Part of a small language model's weights: a variant of Muon for these matrices, 301M tokens.
Each number is 500 + 25 x the weight over its row's rms, rounded and kept within 0 to 999. Layers, rows and columns count from 0. Numbers have three digits each. The size before them is the row's rms in percent of the matrix's.

# layer 4 attention output (transposed), 256x224, rms 0.0993, rows 88-127, columns 128-159
087:464463497531470486482515546516494496512507512524465489499497464477491520494486555496510479530495
090:503490510487522522512485541528505475512485515506524454443487498489473548507511508560496561516548
084:507511542558495477529477501468493492561511525490519520484520501516502478498456515498523498491508
086:452474535494499514498466499538499476481523523547464469509499518502472523523496504523503470524491
095:487508526506528472493491488511512502486511509486514503494460469520471527487526509538507487496478
103:514513489439495508512512534500477527477450501482497479503515460526500482513542520492488496488508
081:516504507519493490478493511470532499509491504507504531502479520529539568472502470547481480531477
087:480493479481527527537513486489499494485496521490457478479468531522480508519497452443431549479542
102:504505491518499482477469549506580473496517514511488475533460518482514461456529479505509492527531
089:489516511500504527500458497524554503505463511529508510527511522510532523491528504466511513512494
086:521491526498479503513515507541500527486504508513510456482480498555489544463476466469477518537497
088:479493526521481475531503530450510507497478467490506506460541481527495510453480480480513506478498
095:540506515460511502509474506501473519490481512493521502523484536546469533536507467505509505506492
089:484483473486529529489457476451523524528531489508535465485505464454517501508497535523474507475502
096:515545466525517512512494474457459502521512533486516531464515492488499470504492489506478521451483
094:489488489527477478456509505507480469454450462541562496516519468443528481516498490498547508502485
092:539449514490491501439505512509502523492509487502505554524479498480543499482473500483496479504515
095:510494514505496509528530508464506519477515489538522466504496494485506503499454511548518473464461
093:545464555483483509493480470499521516497510493509489504537541501519539519529476460473497554526447
095:497539490481499496502525571490512507508527541452526507481534494492545509468461504501495518486536
093:484496483504505466460522467500542442473476537532503527535441525521509476507494530519508494547510
088:519543481480463468493461463530518536530505502476497509516495513511499510531476494495484467494485
097:492447529457504535461477496500512521507477482551483491505438475504501460463485512518491501477504
098:511479522516468520498477481442503502531475551514505494520509505520524487532486511530477501440523
091:510501519502481510510502558545513499490551517496492518503512463487534543517464481505485531522522
092:513507527484490473502488493518510488501502469484550542463469499495501481461488481494456471451486
090:514515536510478536465509492471474488495544505523499531512500467501532516458547527503486547487485
098:520503503471540463497519454470495459519529524452485501479497470487506511496494480516494496489508
086:489503457523510489524531486480529511526490503509475494515521561545535452541522498525489541559532
089:506508499502458541513488514477483504501470506458539504480531528481478516506499511452479560500529
087:509508515517488498502504519481465534480504510502476491526509491493524503495518489480478474528509
086:516522522491542491543540450519521538472513533506452511457529520510459548505543431490547532483520
091:486536477502492475516509485491505539510520534515534448477532476485472504514451508506472483482446
087:504516492505497500538519499507490511475492472459453485490464520506517532473445477496491520489485
085:523481545501486535524525495516495514484473500490478469488537521542506524536528497496492439523505
090:546465503441500489526474476463513487508526480497528519498487471483504487460449477523509519484499
095:454522531482474507502507513482484503525491481508472501449484508536472517532509486499500494542509
095:485549520539487483482552476507505499481531477511538529528500524529486470509498569511520473533497
091:520539505494463510521529514535502487485477534491546521499492452514522533438493476505484487488487
097:482505510541544514494535496505520512460465470490499474503485538556463547524472508443470533456495
# layer 4 attention value, 256x224, rms 0.0735, rows 89-127, columns 128-159
099:461474531552438480492512535512505516506493482486464507526527508535453523517499476458480551513515
103:500518484482483510514479475457482486484500491499490502483527503529467517476507507504501497491529
102:519476533484495476488478501529520516527503468451512530549475513493519502523502513495507498491492
101:488455485516502491534504496515499508494501505523413487454457483495471451576489452447546446521504
098:506522529529504536524500506533504524529479496488492515490537510489456536502526501459476544535509
089:496517497488492520523497507488486527544497513485492492506502450507484524479460517514525459481564
093:557471532464534474471495471482467527506522491490548528524475517493498515510531531493477460454505
114:479514519483526480500501498505502467547463500433509508525530540498490529497470473527477488494517
101:512474501509532497523505509510462480543535507507464529500463540530472527479482478544492498509485
103:472497503480470527483532504493490504540502500494530539556490496404528495534495510479561500480472
098:522515475498514556501504546491536508508521521479472491460470464545479481511525490541520503452538
102:459481514498483484531476502489531483505537505512532462527517464515531515470480553518477523545472
098:486524505494481521514548510548486493481514487499526464522469519545477542503496512533520518505496
102:504446530505542516489488488482499512471505529507494496468461509486482545489487498529466520487508
103:560477486484517474505515515494531477479501535536543491475564490504517495478498499455515514473487
099:488526501516469487514490515463501486517459475451505514490532454515504518488443477490516501499487
102:530563518502483455509500526427488505448550486514492516477481491513507545464471513503476496519533
102:459493505474491473467512528518430515488524535471529495486542531513465490447496476481471469514489
112:539476497503480482488508472494469507455490512501479507477536453527500493513527496493511499497502
106:509492547507522475479509504534532499521453467476516490523467506545456504493505487540498475499505
100:503475515450451534528505501523546521492504477491522493525495494521465472493492508488480576514495
100:521531456522497523498505492475484492485496525485491506492492496440466544471518505511532478518485
109:492490439472508459463510493476457492474480475513511483496516446475527507490467485488499463521466
105:524498507512502510450501523450512495477511513480516521519497452472489451476540480442492554449521
094:494512432496456476516539482483522523511508532511530513463538450503533470489517538547494505481515
096:458489498554517525472479498502505507479525472517501495505523490515500496486492494484522506490464
110:448494530532505485491480511460490548511481537492504479517458528511485501505493542518465505524523
094:494511548482483483480481502523503518481553528479503538525535469465537466508509511547467477471477
102:507505492476523494506518484474512492490502510509465455529522502513501507435498469496521498495520
096:459555501495469490448501475504503500494478455485542513495538538476504475479507479507521486503502
103:430504483522494501511512486510559456463491519491477531523451489478509512492501512529495502472498
103:518506480481514525460477527455549521507508535525477513453511487479498488493467512515498476492512
105:498565458467455456526553512513514494476513488517504500501485507498514496525563513500486460502509
095:454520509487500502514462479494486503511495518518523505494427483489504463480464506532496475573459
094:521517491479494469472520497502502512547492553496492493497533487510497531456513573477501525489464
103:516518486471472487515516499523524508494503508521484509543482480488526455491504533488529526460467
109:480505487466474453516509480538487476515512462498457457484495484482457483508542461522479515531496
095:502478499530520502481524496543516471519512484482502511500522505492461536520508527478519511485492
109:508506526497516516481449549493453494509513502510481504487513503459494488502520520504498480523505
# layer 4 attention query, 256x224, rms 0.0636, rows 128-184, columns 128-159
098:463502493494521515524507488535520476524532482476493505520503470518537494489489515528499526458513
121:511491498481491498486502481484506521491491519519498476492507484473472492487507476492496465556485
077:477501477516485508501502514514517497493521555464485480513476498526563499519540504512527547485495
089:484497516507490493491512483491489485513481498513501473501487465462500494495482498539460491483531
087:516477523513509482488450546481528495463489520505512547528487499535456511488450473481479485460522
095:494574491536517480512475469494467474504505502467520486544505531549498511489494514511528496502485
108:499472526471465523505508463509536520494466470541503493472542538451499516510513453477510497563487
099:502507504554481531550539477537525544476531489505469474497525474496507494544524499517500506478528
097:529493541506459535524459543496494476474473485487531468511488518532496554485523542518516454508522
101:433479474481530514502519483499487539514523524481560520508576505520500520499519492516521481513520
090:513462496469519501485499550518531527486529505502481476470456516498493502496499515462502547467507
092:513519552510515503516523477528504550489476528537480548509477471546488494503492521504535464484498
101:458480509487490505495550491511527502489497463523453476506519480525496472502497468508479517465504
098:526463519515511539526499486529509504518509520553497496461552515519540488490515450487518559496525
094:491515458494477504481506490491495561525509447508521482474508497496473484490501499535479497502487
089:491496517484530532491522510444528491522531479499504546503488498471518525508544512519453504461518
156:469506493503528505524501535489495481468504501496494532525496506516493467488481523466489547462485
087:519470513527450552540486481520501475505491479507471483469498509525504534497464481482492507518483
111:482518501500541472540497511525499483516514497486509504516541470509519483520475525510538505471515
100:496500519500519510522504540536503477509486524490484491485503489521542503484483530493504489447495
106:505495529494500506468514473476505498483492464499492482501511543490456541501491476494478472544489
098:488505508490461518521511459539499502471503493482452466498505499459519488504564486510481524538478
099:515504479518488503461497496462485500533475497500513451423537506497442518538497497505556481502477
099:551510477471508511539493492506460516503493468493524465525488513476495471511488485521511433461517
086:525485528489467473488537478519440496462478452472501513512484499501501499515476533486471513530501
086:534490497487503506475460518516487484515539501512492510469548535543494498461524493512472483448470
097:474517475513517525489448495501469452510477503484505511530495537492463459477472491455536536513502
100:476488511512460519489481472522474502516525507501469486491511487538501509535538470544494499480529
084:474507483502520481510542503496507510482482522530460528500532477485496484508460497490486500496543
090:475459499511504475567435521517513468454502493507498500506483589488486494486500499487556530468507
092:499483512475508493506499472468453477530482537542492493525502526476473444459487503476525563528470
095:529511554491485520492482506498470516498484475432477489473517462477502514475466483512512489530491
084:534409504509489518492514526475472523455482511552481498493500462502554468517500526492482506492520
088:470510515482489509519549486499503504493487447474485449522480487474463492459473478482490476491503
094:478524478495466485502539488480487529529525509508536511472512498485491463496477486515503532471515
088:548546472499499483453505499528504499503508498530533475501499510478455523500527483514487573488473
097:465498532521513435500500446487482497490475490523481499483517517505478481502462478503479429502491
093:443514505495495449477509497508475573535476477514495533502481507508483531461560498491486553483526
095:542516505492479460544510498492538511539485521530532452491550471515497496510484486540479469530495
093:501463494495515503556522463514486545534541504518523492497477541513500508524525527565536500528496
095:524504515520458526496501496501480505507525508536485507491531486490474495492483506514447510495480
090:517517495486537502496467506474520477489540487560520537502438531493490487499553520511511496484519
102:426507448527488524528519476484522522501460500534507501517525505467512452500480501455524529498449
099:523464470519489447520492486509510510547488501512466527476507502520521471512502486456505498503496
098:486461498499497472504532497517498483530479488537478492531498468516558521488475498541480540494530
091:517455506528492476512488485481510528476508485510508480474478435468547501475476504477468509489536
090:510499477548531528498532493508521513489501523498510481489454475511527537470486492482517531509483
095:532513555502511505450564501477518490470500507486502529495548500488504478489515510482497524480500
095:499481506494523479514540526479469497533522505505461512486523487512489480496485524502453475503482
093:490494479512506439479528484482497486454538541507516515523498484529499468526523492450531503480469
096:485540483464456496483487451531498513479459520490488508483533451512534446483460483477472490540541
091:494517481508491505500519533495468509513524497509524481507527493471508490529541537493502432510472
099:500527490509472503523501526518474488511530499499492505474491538487469521506540500495486493496515
097:499491523502476482472497488537481460497473485496478538501505500496483469493480491503484510516508
103:502498511492452464505502496494530464486528494487511471526542506508495505514481517515512531530565
097:523519508546510490487492482513500478500511512496530518529489510446507454473493486471476487486478
099:495517505474513486499458531487498529512555528476504506501483473502480522541479503496470514514483
# layer 4 attention key, 256x224, rms 0.0639, rows 128-183, columns 128-159
107:493481513478509500497523493521460525514523533496529473495537491493465481546533496511513449530548
112:525504501492506542473523450493511550513509509481480507486505504485463514473510512508488487511481
065:503505505544456502483489543485501522479505490533510517533518486537522463467461551510527510438477
073:527485525523514510505512469454487493499472454485484503467449556476483492486468566540516529497457
091:492470506496485483483521462509498494512479488522437512495526488476526477513484509515518474501570
090:537552439468543487448494509504488508479563494471537532509515497505513495501499499491472481509470
158:535490485498523514484500495451506536485476522475474470472472467496496482505506492529492466491500
086:500524491453541518537492545508543516492530491490516515527524512502503513517487524482504547498469
095:520495542473509511502509470504508499515497558480485471509540480513521511475481504479448513463463
091:496537547522535458510523491487462513478496505512532484520497499447513466474466500477506485489496
086:503453460492470563520480523487513525503482493534522497494478503477478530476526469491499509471500
092:473489489526469522499527465491509497513486504512441496520525484509510500469508490468492465521475
089:491468475517476498517500522508483526500480505454509538505488461467487473482519518518514508488525
092:505464516467448534510484536516491537487512485519537510477529469521499513503512477559450531515510
097:522510503472538487470483491501512507491488518447480531465496484509501502522496514539472574522520
082:504505502510515489484457477466503467480468460471461480516502489503485515549491464492495543544508
145:479494489542496498522511523480504458490514499490527525514491507498497527498469532503488512496522
090:532475528515477496519479488506503541500509482469499459504522496488511465468482495506492514528480
108:489522507513497458516515530506478441498514484498524501538515496499476540481479522479502503498513
100:506506512518494485513479514512496456474503505527543503530513475512496500498467534525487501472543
102:505494509486500506481477447514506544510491509524448473468500503491477476542530467511484484485493
097:541489494469473494508499460501530515510516511456464460501463524503492537503509497524509499513492
100:499555478506443519522508514526521482530535491522555495529502514504536506505509551448461540513496
090:512494522499519527479523539538524525522487496449491520490478487522471531504503496500466507500494
083:508471514498487489488515492483523516517464540488536528481498482482542507462480503502473508477456
088:513470474460488503509470493510540510440470522463485469495504497516482482510479482545506510507499
097:490500490531522485509500501551504498464507497520526486556523506505546543471518490470517491528507
094:541507476500496498510516520508481511519520500497519498488463484496506499471488526470507519562460
094:466461527456518482512474527504483503473493514493499508500509480468534499517483588507508474518477
090:497484485487520488502489521465497528510535500513510506536501462524538506536515515484509507499514
086:517490469507510506527522479469542515454508493490513523519470489492498547525513495486455515492523
098:478487508506484485536513521511514469500472530567450484493479502491491500481494472546513504473484
088:463512485483486480498502478460500510489471537473487482519482499474493466469488496506495501510529
086:461491450501554536491499503495516505469530465490530497533514499502501449537515512485476504528499
091:477514484526490493542507495518475464519542506466538477489504492468508496479475490527500503497528
084:521479510535536523507501512485437513529511550472447535491497497545529545472515518531513515500516
090:493522514466526495542476470504504522534536507512498520476515501488512496534494531520511508538485
092:496536492506469466513487455534475478473522519493499498481512492509520530481478512546495476480502
091:527514505493495507512536495525495494488493522495493489493515475463476508485485487489479520521542
092:455466535497493460490525471514502494481500516500472504504513488552512529465533477499493511447523
093:496458493475467511476490509466521544470463513502468478504524477476528502515505524490519491527508
084:472471508525495506537481517532503501499528505488484459516515469464498488561479439481504502510503
092:498510511512476526461513518467485509488501481443499489492444473509532514525508485474531511517525
095:458551450502490462476508523500497463489502497488496482503530463475468509520500514486513510518518
089:472461517519497529548499569454484526517498525514531499484516507506453500482547496498503463507503
090:474493466511516510466474482506530548436553477516544485523501503508506484541534478483528528466499
088:499526558475526537518524502478489503482525506465526485491532513508523497507505502540529490489525
092:498541480518495509500460466490493463521485502496472516540494529485515544502544504553467479499496
090:495505475537485539529483492541518536477502491430510478470500495476522500509502546531488510489456
097:493526508516509511554496507495508479510510470470482547469470536493509512465479484535509525537471
090:540505496451499508504540490495485481518560490501518502467492508512512479452526508524515522541493
088:521487470520480499512492546506519482555496495556492514497499498545465470476476459484493491532501
093:485451513478533484499478483500497527503477480505472522480538503519491491468532500504492547478496
088:443513521485479486492450488520450460516514489454475510507512459550516494481518505505536514514483
093:509488469513489481487499467505513465544579479478497504510536506464521512488508530513526544531486
093:480472494492486516488460526553495452477465508525459443478481486512431506500445488502499513491560